python train.py --n_head=3 --d_mlp=384 --norm="layernorm" --norm_eps=1e-06 --rope_fraction=0.25 --tie_embeddings=false --optimizer="adamw" --warmup_steps=252 --schedule="wsd" --final_lr_fraction=0.0 --doc_mask=true --dataset="wikipedia_en"
Each number is 500 + 40 x the weight over its row's rms, rounded and kept within 0 to 999. Layers, rows and columns count from 0. Numbers have three digits each. The size before them is the row's rms in percent of the matrix's.

# layer 5 MLP up, 384x96, rms 0.0425, rows 140-212, columns 0-95
087:510514567529497514499497502482567596492478455538513507487469523509454467438495525481503500436570445533451464407553558475456457471505502453521531529428482556507554548538498554453511512469551520539520521388497538486469501509524447493539511450454485544560533519416484470512573497491433525507
261:548465493501507476536450525481527569466498536570474507519535525516437528552519503563499561484474510535450517504509475483534528544489477491539490537461480580495492465402525535523498544459506528534487451402552535439440503506367518495503537526503413550467460547415499549500517473477451500506
014:468516481541531472481422481489470573413448511501454440466467496501452504498481478441492462405470438513505480414495475507463500477501479475512570518466600516456426456400483499536521453507526455426523511438557489493492472503506502493500534496510499525399443502534489497464502500523447462444
013:508492512489498474467467497467534597467481532523478540442523452521400516518513470440501485457518382463487511433509486499495465464452476436508542506498515517453543484370481505528547468497511532475505498463450518454470506497489437480427524453504494450440465440537513509542523547463430505420
012:470564485551559532530493462487495551455465507522459438480478517464479457420463518452526416375494494600465483483513516474485503482458484478507587525535485508471458516490503514594496491548543484415508500408523485463497464492551485488526515507588461553496503475464466460483540511541460497477
010:494426507458450552521445572495444514476452567496517484498505473500520502504454541443498447446522486459559556453500447452515474474473517443431575531442566519395525495493461463499534484497519470524502475519529475507510530513509463523471548417479428506447584517549483590509542533490483489452
013:584532587477517481464560469512519523543534478460521533472540483529558628595550481532474529561493496494482500583517557542528517517570537529561487488536509511518531508511493503550498507495502544498476512538498533534469518512446512491496534495433556465465442508623533475531459533502525517560
374:567524484481452469557485480488595514495432503523500444492474420510435508456443493491526490484538541458571492543527532590540494498503432497546542472525477519497541541522477508426557507557557515407496465536504535471566465525539483527546489451488486504542468484504493481434530484496447412432
011:488514410457514544527512478505444477548483483471469428522503480452481537443463531430545426427481529556529525483462487438537515493444531508476600475555555435476446481511510479554478489535527446439539526560540454524521469502547422495495516449596460505494496517518457510494508497464532473442
012:537480542489561557509528521535527601501487565530525531497502477532481516587518569450512528523568471503565508472531519485543497495543501476490626535497581548454499533487505555495550506553557550510514504471520524510510522511508446513530572492482489523469512560607518578535498554505447513470
016:492550444568535510534500529493508595545501570482482480548545485465563587505438535488535473512503481531522525543480491480575520481498517537511561517496542476499508521519470559532508510510532472547559521516557473496538513507507460484476559492555519604493597551576487538443531579581524484476
015:542479487550504546479505527509520506526519521508551492546542509527537568531513480524557521553483501504547554580486463568542563534537524551533489517528588460513550458546503505477526513499520494510597536608510521596554529536537533526491517519611565526511518531580503518509509533522536467536
011:492487455527567530453499450518554501526456493559529445564457484494459451521443516512575510469542519563542519454531466507516554597506537516462550525565547464476535528607488517492531529508517518429556522502547498557568521517538491500514524515562505600511508587465471514493547481529484505516
016:511513535564524540512473546499521606458470479575465531459474463500428502455465467429484469464514444491528475473527518489480449497511481450537585546473555597454531519443502525546565513486518519493512490419525508466470506505564458489528536517465491524458511542473516512586562554492425507441
009:478475569528552542492518569562473474478510517521590547467548526495549537537554493545504485561572508454460526485492555522507526499548483523562464355507558492509464440480566502499466479484563508544552465531555500527471468522474480493554487476498453427484535568504505526553492451461522481519
017:519523507559517548493446487464515624489448537558502477485497461455464507460454519433554448411559424520497511443505501465518475490474476465531615500515518511441551493461476540539547516524565498464528482442524488468476498499473404482489541480531491513458543510497468543482570543483448493456
017:462485530627491531508401558467504585471463492570510486467471491465500540443538458478498463451466465477535494487529528527467461478514480448566505520465594552465571438461496546547554463469521471503585510445505497487480502538533497471522512521464521523462548561456503477549558531468480478504
010:523498506552467491502506491502541432539485549539526501465525470439472558517519497515528496474495531561515512524574507470484499518529514579484590545555558476470523532520486466492474492525455502476445499616545505469491489463550440517442539468433409468468592503458583564454573517493512506531
015:537540458487475464522495489507519564458480494500413488497460506481522555474459489453426457427510504525553475513541547446559449519506538469458587582485525587485487557520486512564513510501471500471451497400510477449487513508520519489532546494434523610443482557523524502536525553550524523492
013:478514476442549453485489497459515494490523486471508448538531500508480544544440479450542518544526469501438496406401435538486536541495518545509444435465499396539434469434488476406480449475525467475550510567496481557527520474465479496510482498586518465502485510539452497453431533486488479455
011:523512484513596515517486498480572599518481519530516492510504460502441519546462518443567536439583458539493512421499510504519512541519518525548597511514557463467478475452470546485539486520555521448546534508564497510520515476485420504505556481579485544480510571561489546493512578478451486460
011:566537505503511508544495525502496513486518605491477566476541499445551486490422556517490523493509495547468501503495535465548510469503504510522531451473451529519464539505479496502466564519531513586473455493572471408461472435454437496454494462435434484475614437448547575449518527495498519479
019:510549436573537487516446485469566620458465511555467443520476498472476493453440500462540453400550490547506484430522533486523485526480509459517584542491544513470519527516478542528541501498525519436547516401546487490509491493492457478494542504542500607490522562502465495493555534533480494482
014:523481481507462499491470469519526622447494524484487507500485504525485490510509503429456444488515369467519489444497482471500451499529491392541529509429560561462545520480465527507557502488518542521524485384462508459442509530434457462494525473419529554480492578506510501540510526520471483483
426:477565469456467471461483545464532488443481525536541500525489511473458484485548560486550423466510422522549468483544499489559547559529421482520502544498453546484490561437499489489533420497524526525481460529563540559480443603426519473547525443475546469464498500538455500540576517519502462469
013:549471562570515562529464567511532562464490503584545528491502526524521493442565477519510480495532520444567535535550554542497484490514477436572502517487560595460570482529518522530556516457516535550576486465498549504500511547529497507528503523529526548519552516446499471586589505513479510548
012:502474487521566534510535500528472495529501477481570420564525528530571531536543502524549521540531538537504542544509497566503574547553542553521444506527547446536477500603496512473491520502527485471563548565534516585554514569520508515517492485575540557548564501553478470532497513504554464561
022:532523540634537519517464533507529606473487544569506521476494508522516545472538502509525466406504498522521491510574564519486482482488485433564586543512542570464535504470487546579538504506524527485535502413547527479461480515492493485510538515479510551469544532493514475533601495541456503510
011:484501488447497520499494492484494552500483581499504530480542456457468518509427547472535485436528470508523541410524494483549491470468518490554583427556511465475492466420488507538521457531554472482526480533573460461514480458474476529436533441605419450487527445526465555426535508464471499459
012:493509483465522448470510477508540480498499486488525435576488544495555519563478537516523496535584572515516501458458479529504528566542531531476511505507560448534448523561516474456487441506521492470551543537525475607546533532479566519562526497572528562517452603562447513457441488535544500526
012:518513546624532515471443482481529520433460509541507471418510500514417492435491453457572444430464448481474491491536463533414499483506443497570533479477553504429496392448514461531524479506509494452516514495512525487467496506545508509503524515572501440497494443476498457516536474504438454515
021:513514525623533545514448513479552590446450495594515454507459508472513491446457503483556476438530530536498489487527527512475491535528484479554577532461558555466535505552493545510545521495551511464560496419570508525500505510509498483547533521495498585499555576455472495505572519530457482524
026:520538488574521523534481510483538633489468519563489486493476480480461506433478504434529439429541451534515494452529538464511459507497499438527585547478523549461531546495493563533549504509542500503540520392516498468485501506551417469502542489512491569501541562458487493535565558513471503458
019:455532508606581550514462473494506619441444503553477459490451501498475490453479510489516465418479466543501486505549531502482504517531491492534576531488569542483501502513487558579540495511563469451564524426553498500510498536559519501535543526573535565473511535491476465514565540529481472478
012:447512445443546510536443511458523515461482453506459459521456500525437412435451470453526485385548533522503483399521491502499472527462509478498471541479486468505536468479488502476532472462476473423535513438469484494557509480529547515534485517652495538537477450474438474527492495458486494501
022:518534530584571530548496541496557625495499537560495527496501509527515555470518503500537483436549513541550498493570562510533492511507515495552583569510548554495563516499516555556546490503539519510565521454546515513521505501556514501541551528576519561515540558543494498526566556548470515501
013:547473508404504474493561514539504444532525484454521531519521483557506552634543517513463561555540530505522510455471530528554492546511526501467513502524525474551462496508500486448484488513484541480453512585501511555503508475437511519487519461433503477421412526610518541535429508448535521499
377:571539454488509547532503472545417537504511473547452529445491494524429494475500461517537525456455525490478462492552479467552530489577458543431482506428443516493484504509512486445542503445527589424535517415598507536497524517525584494593477494494500474526454486546503461496505523478443475491
173:481455524494526543588459460510533507458480509561551472533491495537436523578527536580556530509454530517476500491471481494524535587512488505469435531493500499470517476448481535482527523499505479465492505438545559496487500585445571489475536536534392551442394494452485529528475483453462461459
010:501467518554433472469409542473496514429490451525479495493463489513472495479514420452452503523466457429494461515469464561439462486527460445526439542410541559476538470442487491473544506444454506487482509386462506515452529539458547476545482547428549541461497519458525448547515502490487487524
017:520517471577500527523485519477601578515476514564501517517494464495468487500477502481548509435571475548528521464573533505541487531515522526516611588518537510473595549519486535519563522515520534477532536479538506474538521483538463498487569528539475576510559554497520550502570591517493507471
236:501544473475484552463456502449512562430477526522464404486459505521483565430489487402482465439497470498481522565568536479533465459467526474481564536480459570559533533528485535503538407533458521489486549468522529560592503509481476452541503528504533528512525486498482438494482568567511497463
016:517524503559588546502461465496515622459473581534515465510497489498477518500472554445565452456556450522502499427505487474541488504484488476549619455514548491466505484478479557534540511547578504463577485439551498523484504507448450492519538484589513512488509528547453529467524514534477482482
015:540554505494567474518543474526550608501524562475514491560516505526554550586492548496494529575573464538504499476488519501587508542529529479510498503491490513539497563547488573486517498519558533528533510452513498523518523515438481489530535513548569594494474592582472507501475555562543518515
012:450480455461518486522438486505504473436489543459482429546472534526475416461420591462517457460567537526519459403475400479465489513470483464415505497458501477473471502545489462450480469524491472518500465440522472515519481497489526500526497470524423521560527499452425502436490421532470493483
013:476512491593499495508525474549498543484505486487503454517482549490562520480530497527473493490446533546529492579553552502519511537543523521525499518489575548508525524609513551560506486502500503478558530474541489505488503551537590497550513532497563607513540623495517462521527509542578477578
017:532541495570508473508490471505546590458472470519436484467464511511498514491499477456456483413506454539480465513534552498486477513517492459507559577475528589484519535490479509588537502508502543418450533385505507461456514518524510479530532526445550596432457529523541459556531551547494500497
016:502504524644537520501468510513505551476463484556513487447465497503508498444522474510516458386484518514485490482536589500458468471484469398563547486504549558453492482490489519581527487493506497448523510392540515485455464518475486463499516475444479539460501503438508474543578441506461489513
012:548535547529545480510485529488550606443518572510498490479499556536522520491484492479484503455525480546483442456514499550459474532585478463580476541425563580488496495517495506477531448481511539503551486406552505527475541484487518496607520538508524552482518596531499477527504497557441500551
018:508482453446455507522537549498447392599536473446500521543546490485527535519497486534492549598479521479497546586450482484546524485497532575470470493529478455554518524518500482464460564499448473552483513641485485506533518505516476508440462493453511487513530480510535552492469528465579491492
012:517533526506513452514509498494553635454504521508428528464495505547457533524487506458464493438524448523504457436516523509502469509500496458510560580454521592491522535444479530542540459495515554453498500404521505467471523482499501489523545504444532553428451559579514495547515570549451525461
014:473529471507537519508532502527545514527492518532515482548486535478543513513485534543524497491561581567554514510553519493556529544496542547465561543570521506508571545589530532519513511504502534466516522488540487545556519536569564536562535529596506602532535590526496519491532495571537521567
016:508504523511508492512449528472496564443497502534487520430494494495456509471534437428481487375528471484476475427514564495501437466477479414579517479474500534485469439398487503520525452458502502445490480384514493446434487494438475489543473492488507485453499485438498461543543467453450506503
013:472565469576544454522475510493572601455505531498437471528481526529535546527450528512489504463512485569473485504502516532523499508504510506489525576469516529533535551514469524542518467507520500484505543452525476502537521514540604490525530536567558629467531548571495493464521561609515507488
015:525524552551489499523501559489534586527544531528462564497543565550559559523561531511488558496565531494516487535536518545532479483498499530536573564515515581528598521449512547562528519500507541535511504468528511543497550525494546518548511552462552514505554540594517519535535566571503513507
013:525511478481515480519464507474564613516518593542495520528529499533435482513498527441497488506577399534552480449496464483517482515481502451491527594467493528508574585477458529452564500501489553547527483472458508464494543494514403494489515508525516524499556572520513559508521541541431533461
402:500496528462505436521411479490564514525497515459517502449479493524431544439462470462606467521519452448538489516517545505523449472464456432488529513545458520524530532583503514506560515505537513428530546480543498524543531500534510475462507467495499469460514554552524466428551560471502385431
013:540535502542541524534493523480538584515479515514472497498500478495496565516479490466496520465508476550555496505509513522500509511552517532549598586509625557473488511485498524554529496505522480500536516513563517560547507486557454499523582527482512585441506600595524527503527591540472485463
013:497483440456487459465488464459534599505445474483467468480503430475437498506422494426497476421477434495503519432485488466505474508498529471491544492472557474442486485469437516511537448496512498456541512516507471458489492486451411484423553421481470507436462544568469525497499559418472486439
013:459520466602583532566475534472530591459453507556475476479458493524474464447480505444537495411493508523524499495541488515478476491506481477496541547479572556444498486486512555539557474523543475528553536433508510487527513507625464501518540520582456541523556513499478487525539560506485492441
059:518483558565513508472478453534555520476468508479504481488488453528487572597510585524527490510459554466527484475489522532452519562557505507504494510500603465498540433538482563500502438510567466503542476474577484574466509510448501496542545504480507476468410583570442478481444529467525464508
011:497441461433475507516473555518432465504514446429507487524517503521542582518561450512470517559468508393478501487462518535508483513500512521532392441459540485552511418485498530426484496433470477520550483535489499540488516519416515489521445478480540444502500514569476487528440495421548455525
013:548471573528476565507544508525561517521480489546536568485505480545474447544499560475519525512581513547563489503550518523463480504567495479486560584476511563472541581547500472479548525530511548556459495492519540528507507504539462522517561502438447498525569529490541543555567552492409536464
016:531528523587559524491450499487556623444457555542518475480509457492466517509482508451542435436576412530482485409486517494501459491484475426546567496478511502456500486485464521505538496520562533462501482420503500486454485502422415469503537470515512512447519515497462501504537511501424491468
017:486496509559548555500466500504502613458468463566499476493461489521454514432511455459503465435499426508529502518553537518489500513524504470558558533502572545471533490465501537575570497485542487453562536445520517512499509546596507499532524530591557557487504554479499458556566551520466469481
016:467510502609509538546483552451552590529479495556507505513486480479500473494462502471547526489571468539479476489511487521451481480534472498520528596452508541471611543526491549494567514497525541499512524422514501510515529507510465477567531553507509575494580590496505546502547584510435496483
021:497499494485487489477460475454527583466448484511458471472477451473412469453430483415497446424515431501482462391482489467455451500478483441510540522451498523451485500462462519490532469478507491443506472393493489462476483472461420465499536476459471520451449534485454491498509518463408494444
012:521523498565442445486429484499496587454487508480456439503483561495541540415493523473461410463429479481528455532499513473473464460505484426493535534422540548463550524494485497547499483476489483554509510414481482490416517520490514467537518498421547553503541610492489453494541489535530491507
012:486551478563459420482406448452523579448463522465399435469484525474451487436453478480476461422417412504478468484466454484457478498504477510500529561461514519519514466455451514529495467475482440478484519465492451461476525487498505485450512495488576544441468505512486461440518560528509468494
014:514517535505488435463431482503545594422502516478467474478500533549489534500513468488439498474474432462485453481525518537443469519530497433568497513458589573491532494475474497556529466459479558482524501412500506477444515524443537470507503502395543547451455577529523446545498497550474474534
423:561502383511443496480485593460550507486502488567486424423419441537523524441471518530538494522564502486533493498519538556538480477523476453538495512544511477486482491452449504548495443524568430443562465521531520560471467470494488485549466523463449574448484541552502476492459508512492520489
020:449473525468458481450463490475472519444462487483490488428496446482441473492461476441469466448478440468469477411469489485437451457505472437501474453446502497442434449436478465477503438471509479477460470433496477449448479479442459474484509437436442443452478478460479477488501475443410485445
014:542485523652474549503444532479521562465474473595525475459482501485520544451560426468522480438482477483516518540523550544475485483512457460561546538510569568463522461466496530545553522480524510450527510445496538504480527539520468484507510532479557539460542519472529463552580559507470475511
# layer 5 MLP down (transposed), 384x96, rms 0.0252, rows 140-211, columns 0-95
085:474520468510510476461498466519412430463531540460476406476548465495507545566515475457500484492478546523550527530494456533636520522487488504493461521565536444499498437472520490575463509544479432470488494539551461535549537444469512455463533504474534513421480528575505467449437516506548477495
306:453519504495521527498603531533464437573502468395573469466472476445548479405526523488495474494533465514472494474460521506492499468512506529485547485548576459471510539610446431475480428531505528490466528521487415539530499496585504507496490465498504468549538487549512426487487503541544506509
012:488431532459464543471505477439545511541525543511483467573473445507486495479560473580533464522429473503433476523516501438574562539528575544494509546523484515585509508544517583485517487480457507438556516457444426478520504563477501514532502516471522536503564459514460532581471535445473481525
014:459481517517536545495521472449446497537466510456472478565448504473530490531431473555465475529451555499437414587541471393524566531504503584505399520515498536487438480529462558528479467488454506482562465453560486513475489565468480515546489517488530518496481416513466498484457538470498492481
013:482448529470445498494438569508533503489470458511516423520513403489459503521555432522490485494480470463449569449508475521573465525526513501425450545466494538505539469532558498426510549481466505489443535506447477476508499542482436467491483470483535460502529599507486475543482499372491432512
014:499532449498529541522562479516546477513511443455464529439532520499480548487569469536538505565502505464458464543487524484482514522553514529479450541529493565546474453576528558546511484446445443510540536434483503476539523545437485501582524515524511448554489417586497567506412491446498445517
015:476519519533557515560431514439456474486526561514452568540471502473511491428438499465547523561507570541497425572499508436457525480439499512530499454486448482459493510458435529490458435496545503524518433478547487536498482478469521541518557489557507549468522466422478503398534472541447504472
417:519504518513503453489456488524576481466453498506444475511496452460497481553498567462553505504481526453502450505556585571587487527480497471595547454516441474511554540529413415445508519564499495465472474577482475490522483499534444548562480506436488546569461483512531475488463492528455466473
013:495534522473417487487467547518589512476548474553506486488481499484487479591545455577474525502448497479463548464509495533467449535510485509459456585474482584518498508574516503473541539458472524475462517479404538497519545491492489523513466519510528452494522512555554552566482500387530443576
012:471503435530519564458585471457490485518546504471471504482475497486533548473550490529531491523462511482469513544501487443531537557501517589493464508525492537577491477587504529561462487476414469493522542406497486486492483538437527560582526504538547464527489450558495529555460530393489445519
015:479492501492433490498510541493523458464500499505530480496428487470547510496504478524484499536477489496501491480505533521395460559552472484457435542490487501414484535557478489435508536505439530482466544550481521485503613441535455572535496447519503439520502525552523567589492526389543441544
014:506587502493417467542451483572491550501502466526477496548464612466552480534474489545468491532467532518518406440535487425464503468511455480533511498508520508508504534513451583492483508472468483492500459490486453479451538460463465478430428527496414479489522468472499598493454473549482471568
013:514496499458454470522479536655512537454554489529537494473505539495526456576598463530425492443461506483502509483482468510493507498513492525528467507521510538540491502592477510563502548481483519496507508500390538444423524484519497497445457545477494454513482485544504496537465538455543471600
013:463499511483564538455523506469526435521490523443446497519489447556535498560529516536472485488513517491437460581501545499586574499444535598471568501507503515597469477465515563516465450478495501441488531465504535489578440576488542496499505550421530511506535472518441449528486498456457509480
011:526508466547492541439522476460468514509531468463390488479500512534495514470517535469523515466522520531550438557565551484541512488478485430432582533463502567518499462507471519441471549517497499496425502485594489528584576496459475543479547518526501526559501469498496536441448421567464457516
015:461499500508473503474531539535501437473479424478511469514462494469505493548529435537460484546480495502439476504545492450456489525560508560439394543486516575527464523583501507488505498463439468473515608494487506496582566529495483506508493508496502451566518484537506534586429498421525421510
017:528519528460439496537522471499494483507509487456441499541523543585460496582427509509512504511501449505493417475520521470567569471490538535476611530491556477592485514462481561451488437452507457443495499517510426495569501503532546502429503529443493497522505435453463496508488465568463545477
014:537478485382519519544520489547536461464514523492507637547490491537467461451505429454483482524449475457499526544412431505457487514465506514523428521489504539496416441551440541539521472498558440496560535468466488488530507555478502498534523522488528522525491477525448497540488470459580466510
015:442448532449561513513453513452550495485539536494489542431525411529426488518498493501539533566496491457405510536438554560456534501474536532522493444527410492522492483469477483538560491474539493508500508504396553461501431547505550539526534469502558491482509466477465452456514516437465532452
015:471530466554449498453479482534465522511499550550487505520457508472555465502486574565447483437437557451557517470574514458490439465518462432489510487546465516431508540517507524507459566560453574491461438496502513511445541465534470494467517499492478517512509559571550577500499524471531434591
011:450528496498466488405505491533456492502543518502479503529406508470523506536538516569427445525424566471465468515503449450495495521494477524489433524534522543506480542616510506531482528497419536465524495441456516523448523507505484514512530520458515461511484501549521550587472539428530426589
015:487494503488496464466553526461536418507446476463501499473468415477492538381548487459532477533540510502503521558475530532403428551515484507469475477498520505440493489489533459457479501552519474496520597509551546559563579512501490501528589468516490468546479579511469490557481451475508459452
014:425450532467418447463455505545480497472502497480490462485446459496483453593511462526402474495449497463444481476485446481462494481507484530451460503499458522492487517525490461488525499489463470505470509537370496448455512526558481510488485478479518397470489521524515482593474587413520470530
015:479489530529503529448512476398443501499499528454509461434527537503480508488418493498556543606544550577496461558520519441499578502485499580503527467552444514568487525475480524514463453483494447507489483480494503487554492519506520542526532496575538470497480407481472515472455551549436576487
496:465509488483487500447475540485518406462515480478549505547530530427462459461542574474503497483491438505514502480511558460679511555491453487497522539501459528513535506462526509478481461503467515567529442506523464497518476561511485507551491378520503500458503455582498519507509534505541547465
014:511557511515499504514517487512477537549490463443447466510527556563494539553495529475514523527560483554481417527535488481582584456500524533487609534487568495577532489461500571507489462466490419545497525514564469514547484527489517466478492537484443478528505461451482538454468478603443523451
014:548557504507387473529433509566512550509574495537485468506503579468503510494523489525504509483448497536546489414509469502492476456484435436523540554451489482527549505541465546467511504479488476504452439510489450503463545394491487497479485489496441499477508518496522581420480502543506442612
019:505473536463531512489530496444449469523471468421462400526496434551414522501489472451505480573515475541441412542491441454593556514457550572456509519476523516538498470498498521463479453460488429509502514492508434514532522541487505479507509477462523493499479475435433442479467480530469549425
014:471501529498517516488497534538499442528474432512515484509437499469516475482549480554508447523484515483464516574497482462507504533591499532480387546479518577488487509619527508461523532519471516485585566485487519520509579506470459507561515512521512470524490517557492550574427485415572460546
012:470495472517470533518449466593498539463563536558502521463545528470470479527508524550518512423450488457533550459525547527508486447544500449511515462536411499513554498521497500558535553510466548549474421490388496437435517461506479529469501485546507478517508500567548553492494555465521464593
015:511513523474502487514484467539465532512444483536481496626471549530530490557477466547471509506479533537535450476501447449611583490513511500471532560511559545552471521512536599484514493470516470427534505481531441497529467575461489445479476549454461547469538528458436547540466469538478485532
015:513503495460421457482496494583496510463521472462488474490523495561469501557560499456443496456523452505516504426481496542553506445497507500449602500521544472616531511511534505480498484462477418485444560521412450447546498518506500443425518524443469434517544537504478511570467474496510461517
015:465479541495436514423516533447486496460505488462479424490477463524487510601491463558422522534528499494431482511522468467526530539472494595430455538482518531549506501510484457487484487472446482466458530539474516488581518558524519531516454491447565414491495491573517494583480566422485479503
017:506447549453425499479439539512549457519511442511511411523496453529532474557554449537503441444484440522448524443493526521619531530523528527473490551472520487570532537532556550460540495451448510431472536520451443471511508496489476487473478473433485504507554540492458524545478486429491495552
015:466482508502497465490456490580481538531458433525501515488492533497536481644556520603419444501467489422459520479491483529581511472545509474506517556522532527511495541545576533521524545512500535494521497527460507505408462522519471436483467527446492472466498591527524513508491541488520509571
011:462479531528527523473468509475457447525473463436461447550441458537491522596542541546462440556492520450403477533516457494619537519496586524448493550523554511530525473522569568492486514483480502505505502534491434485481471553521479512518490481445538460469520543494500503580503496420480474476
014:453528473530552581491505466452478518496568552498434599468475472439476484426530517477460448533429545492447458578476490459479504476459515545561470460509424517484470464502473498553466488512509522517541425437494515511429471506427533552559530506539547510508498422526526473434499503483524492500
360:516510505551485556517521542441515551473543452417527533499521461514512560464546511458483535524444526559423497558508464460475534460506528519504480495490483447448400546565550430476472469459499521568441517537521450463443530459481470527413477537470471493525532521438536532536548557474514538549
186:552515472480496489502591536441433532564533521424464459472508516443500519442481471469414491483531501549484511512479529473471462455494527535543562489471539549506512496486563429549432479473489546524490519531475435506479481433557465541499443438467514499567559512565530453505503527538499595548
013:474518488493514495509495443461446521548487535468466488500535529565474505519424541503517524505517465493504431474498533461520552431443507500530618444532494429546472498409451533501473438470501481496494452487480480455518440530537533475435498501464474530490509447453468466453499525620418545445
014:464503515426495475477501503579484513489520513473520567516450530510514483554526484535406445540468515446417473541439444463481510510497510531519390491513536520507443498552465506529508494491490496476541508522421527472434489556541499510492465502439526446516474501566508488620468544427558458545
273:498440565491515521545489527514425435469540451483541597472562512501488502588497533526525590611520482497458523489454485527474558523538477487531458477448511467423548443477481460499499483517460477515463566496538489528460483512423517478544477522521447485538492446517522520507437502531452424537
016:458470474534430501428537524493459494509475422489513428508462517460528468517525450556481495506495505527498506481551498445478514536581504533438441541508481574539505538593571506472490516475428471464475588484461467503535590519471462516507488481559492447551515513543510551561442508434489459553
014:431483479606480528470495535475446526484539536532518485440512497425525492441512538526510525516523571521516500504566534461426494531531489526497480457532417505444548544518482443528449554551460550566463488519523550517475533443528503575509503442592535475556489500547547529454520565481477519519
015:488467411503480514462555488542495524510466464515551451408541506493467505500562474525513518459471464475538643469480502558567465485553513446460493545556493510538513452534589496520510554496471479535476519487422496473469516512495476473534486475559508455517454542570528486540459542430509462561
013:560468559464451521560405516478542513464574530535520517481570505569476486526473487480565544474540482520538538414446513553507552479497501476502593488479451482556518537472468493462556480484558470497460456545438463462558487478542519520476505490515542531468538471464462494470522486552467613508
016:480468583471537521522448511408498491511545588504508520504536407536439514524471482506527518551480528501462475490491525522525564498440517556537514477517430468554481503436481514510528441458540504507505454505442502483513408571531549515508533471458571537478548499454440441477530507493447566426
014:538466567462480508503523518447463505516524492435446452544509469572436522544484491451491497551527480544478398525490467464591584504455545569468572551442542509572504497504478527443493451463522441485495511521527432507550515534506507485509530487488526497530485486449433434472492461569484557467
012:490506471542547558481500446462434457496484538496468501507496489554501518470486598520526536533514528476581520510514532520592543469475520505473642465550468476549510448432527543535405527525532489547483484474523477530511450566487511481516563495522554537531549566458492530499526493551441511479
016:498554495442440454524524495508604492463523513508495575472482526463525514470458488479484528498499501523534493491459541535317436524478451481541494475451523467422464548490424459471522452504536541468494525541509584545529553440562508534519514502495474498519476468536548525507539490501532485508
013:450449515540601573492481482397480438509501572471475470509500402491479512493501530516490473536468557459452488553513527503531545499458523560510512490565425484509461465461505513530486486514490507516507454475496510491476425575492522525566553475503610533479538485523482447482522549440455533439
013:536456492468511480567437510638529519448563480545507517437532514519492471579567470506476529465465453423521548463474503561479515493558508471485482502492468539520482488576503478535553558495517494531515531524379529405453506478511494502465483490480520469504495493558518503514481546435552469533
015:478507522495549507467512458425413468552476480449401466528492457573449502551452557523498496561521507501479418535537485478524575503456525523483605528480518550535481496464495518477477471532512466493538506475539476549555482562506525456491545505437543541503476497477459481455481489605470550439
011:458443539471529523556453505507491493527510583528564508505546431502496512521519509547517458494462506452517529469502561535505512539591501504509482492547433457457519522497504487499520520553484580542521459558435476452448517524585447534502545401475558514536518589567493488508527548417511516540
013:459489474514599513498522444452510431518472567441523494538537467535447566467452553488554473516507427493518508494565584541574520448494540512507524490506478418476479438419525471457497424479487502482507518485525515504506466529520516459550540470509544549457544476464530470481527520538462515391
013:455500460533543527457605476489463465484459519464559521468482508462542507494448511546465539524481512474517561541508485493451507535506496571535457471558449538482422455493535508614434497540471475547545513462528538522481474535542536505556502514553520471547448456553516508545514621444513525501
344:443525547487576444490472514549557459469477509523480567482576565446501496468491518418559567526519546479481528544477526490504459512437521424526454569546451504514562545502435445492523539527477500467424508524455479463528526439490474492542469582541475500467469509569523455503495548470476451508
012:464494507448459504450484501473543483495577578503479547551407440495494498467535528519501471574455512470410503544480525482525506517442577560475489542502500435532492443494469564508500488436482530471504524454440483469496465506493529565531508514467493506481579494477510537605544510412468428498
013:434519525504481529478434491498507446477552493496485504522408535436540506515476479561495472556463576491436465557462474457454527506488443572512393489529464537497445536557456498542518474472456507472551452441457509505464505489479509558563521531537513464477493410532491535529483523414530476555
014:521516507477414528478516521504518558535488452509513455543485472523536535550573522583491465510489473487477542462515514488663488508513511531473502592508559472553546494524578524486516513461422516479462520488500466510501446536499495483515436507423508462495516551537525508591518526426496447526
045:506501439495481535587506540473491505498579517548487494504512567449527460440544388516475433522495450555465554525519497426545471411448530536525492534544471546528449546478490511532491554440464530488435519513482481471546485514504519502468481512559513461506575468455552512474547466532497592489
012:523551483540480500492498433426486503533546491493454520467487577520531502534453575487501498528492493543549424486522533497472490426471494444525613512492458470506475577466488523467493476487540506487458470550531479546524538440519536515492534499489454528463523467435547549418522450626474564488
014:495545436503592541475547480536511436499492546467485545488500526504513569425542505477489486493502510491478565540438484516601511487434549564532481476528522472564466385482492542563450452475457435505529508423530507478485440511435544495563518521533493488500468499539467473523490514450538454534
012:447499467549510530441568487494399477492509464450468487524467531458523493498498472509444501548467544562487429528568462418490542547525513566445433516488475602536485479538539545498435502514469455509506542484560473534546556537496482515501543475541504460583486504550507519496429508476515437547
016:500513574486456498475445534498509514553519501496490444533505525570525473623503486561488495464490490538446446489508515464609593509497508539509548530476517519604521539523515594500509472465483513433498462500456463469527479524507519491466451546416476538468544455457457542512466494506445520549
012:482526462518497483452530461550447434466491555464494525496506518532512563583481555537450517503491492432545512422501513503527466523472511528450571485530558426530437481481486463502420487480423510506445537532532502436498462506571515511485503488431523459559503514567554479601541555485501449527
012:406471468554532542430498482498478459464538538487476493499434481480554512569531523553442503555496558475444523546478492500549570497444555601480466511555482515551452484513519515573478514484473511513513525483490533483492440547511553549547494540557548473491534484541531482587527575423468503509
015:482480500515475527548499477436518454467497550499503466447571491536434537536401469465592588500553479524534535425518544538477539473499525492478552456541426484521479490423514496518520447468528456511440455512462489447586481527552548540506503499567522484456499451465492496494517525540443551452
013:480412574413477504563464479470567406472476533558591502556515438472516466528428447514505475493475474494471502449501533535464513504534511497524429525533492454451457545456509532494581456495549539439550495546457478484543487533548484468509516479461501528458553500479462531557522508500523560462
017:477456555494529519527474470428461491516514573481513512477533485531468489503400502479563537536496533563505463553488519477569595452471501526510568481530430476536484497439501553517498448504564481511499425503475479501519455539514514507512581495529531550464503445428439474445514519553440583451
385:568509423508513506469544593464546490503532434564543441465506453505524555490505548479514466567510452440462532475542508607573495505492537457516511472530495537490486463477463461480436511496477445463550441494519483531491418431566488504526458518503464531468495602512542480492455489526482540469
013:495487455526581571466501462450439410508491518452435500499455494524514502458484531502528479480481503491484443557496484458607562510465523509478497520503492522538460408528471573490440474505434473459537476419557472485543471529415480510545546525499542528485468429531423507492441476482520474525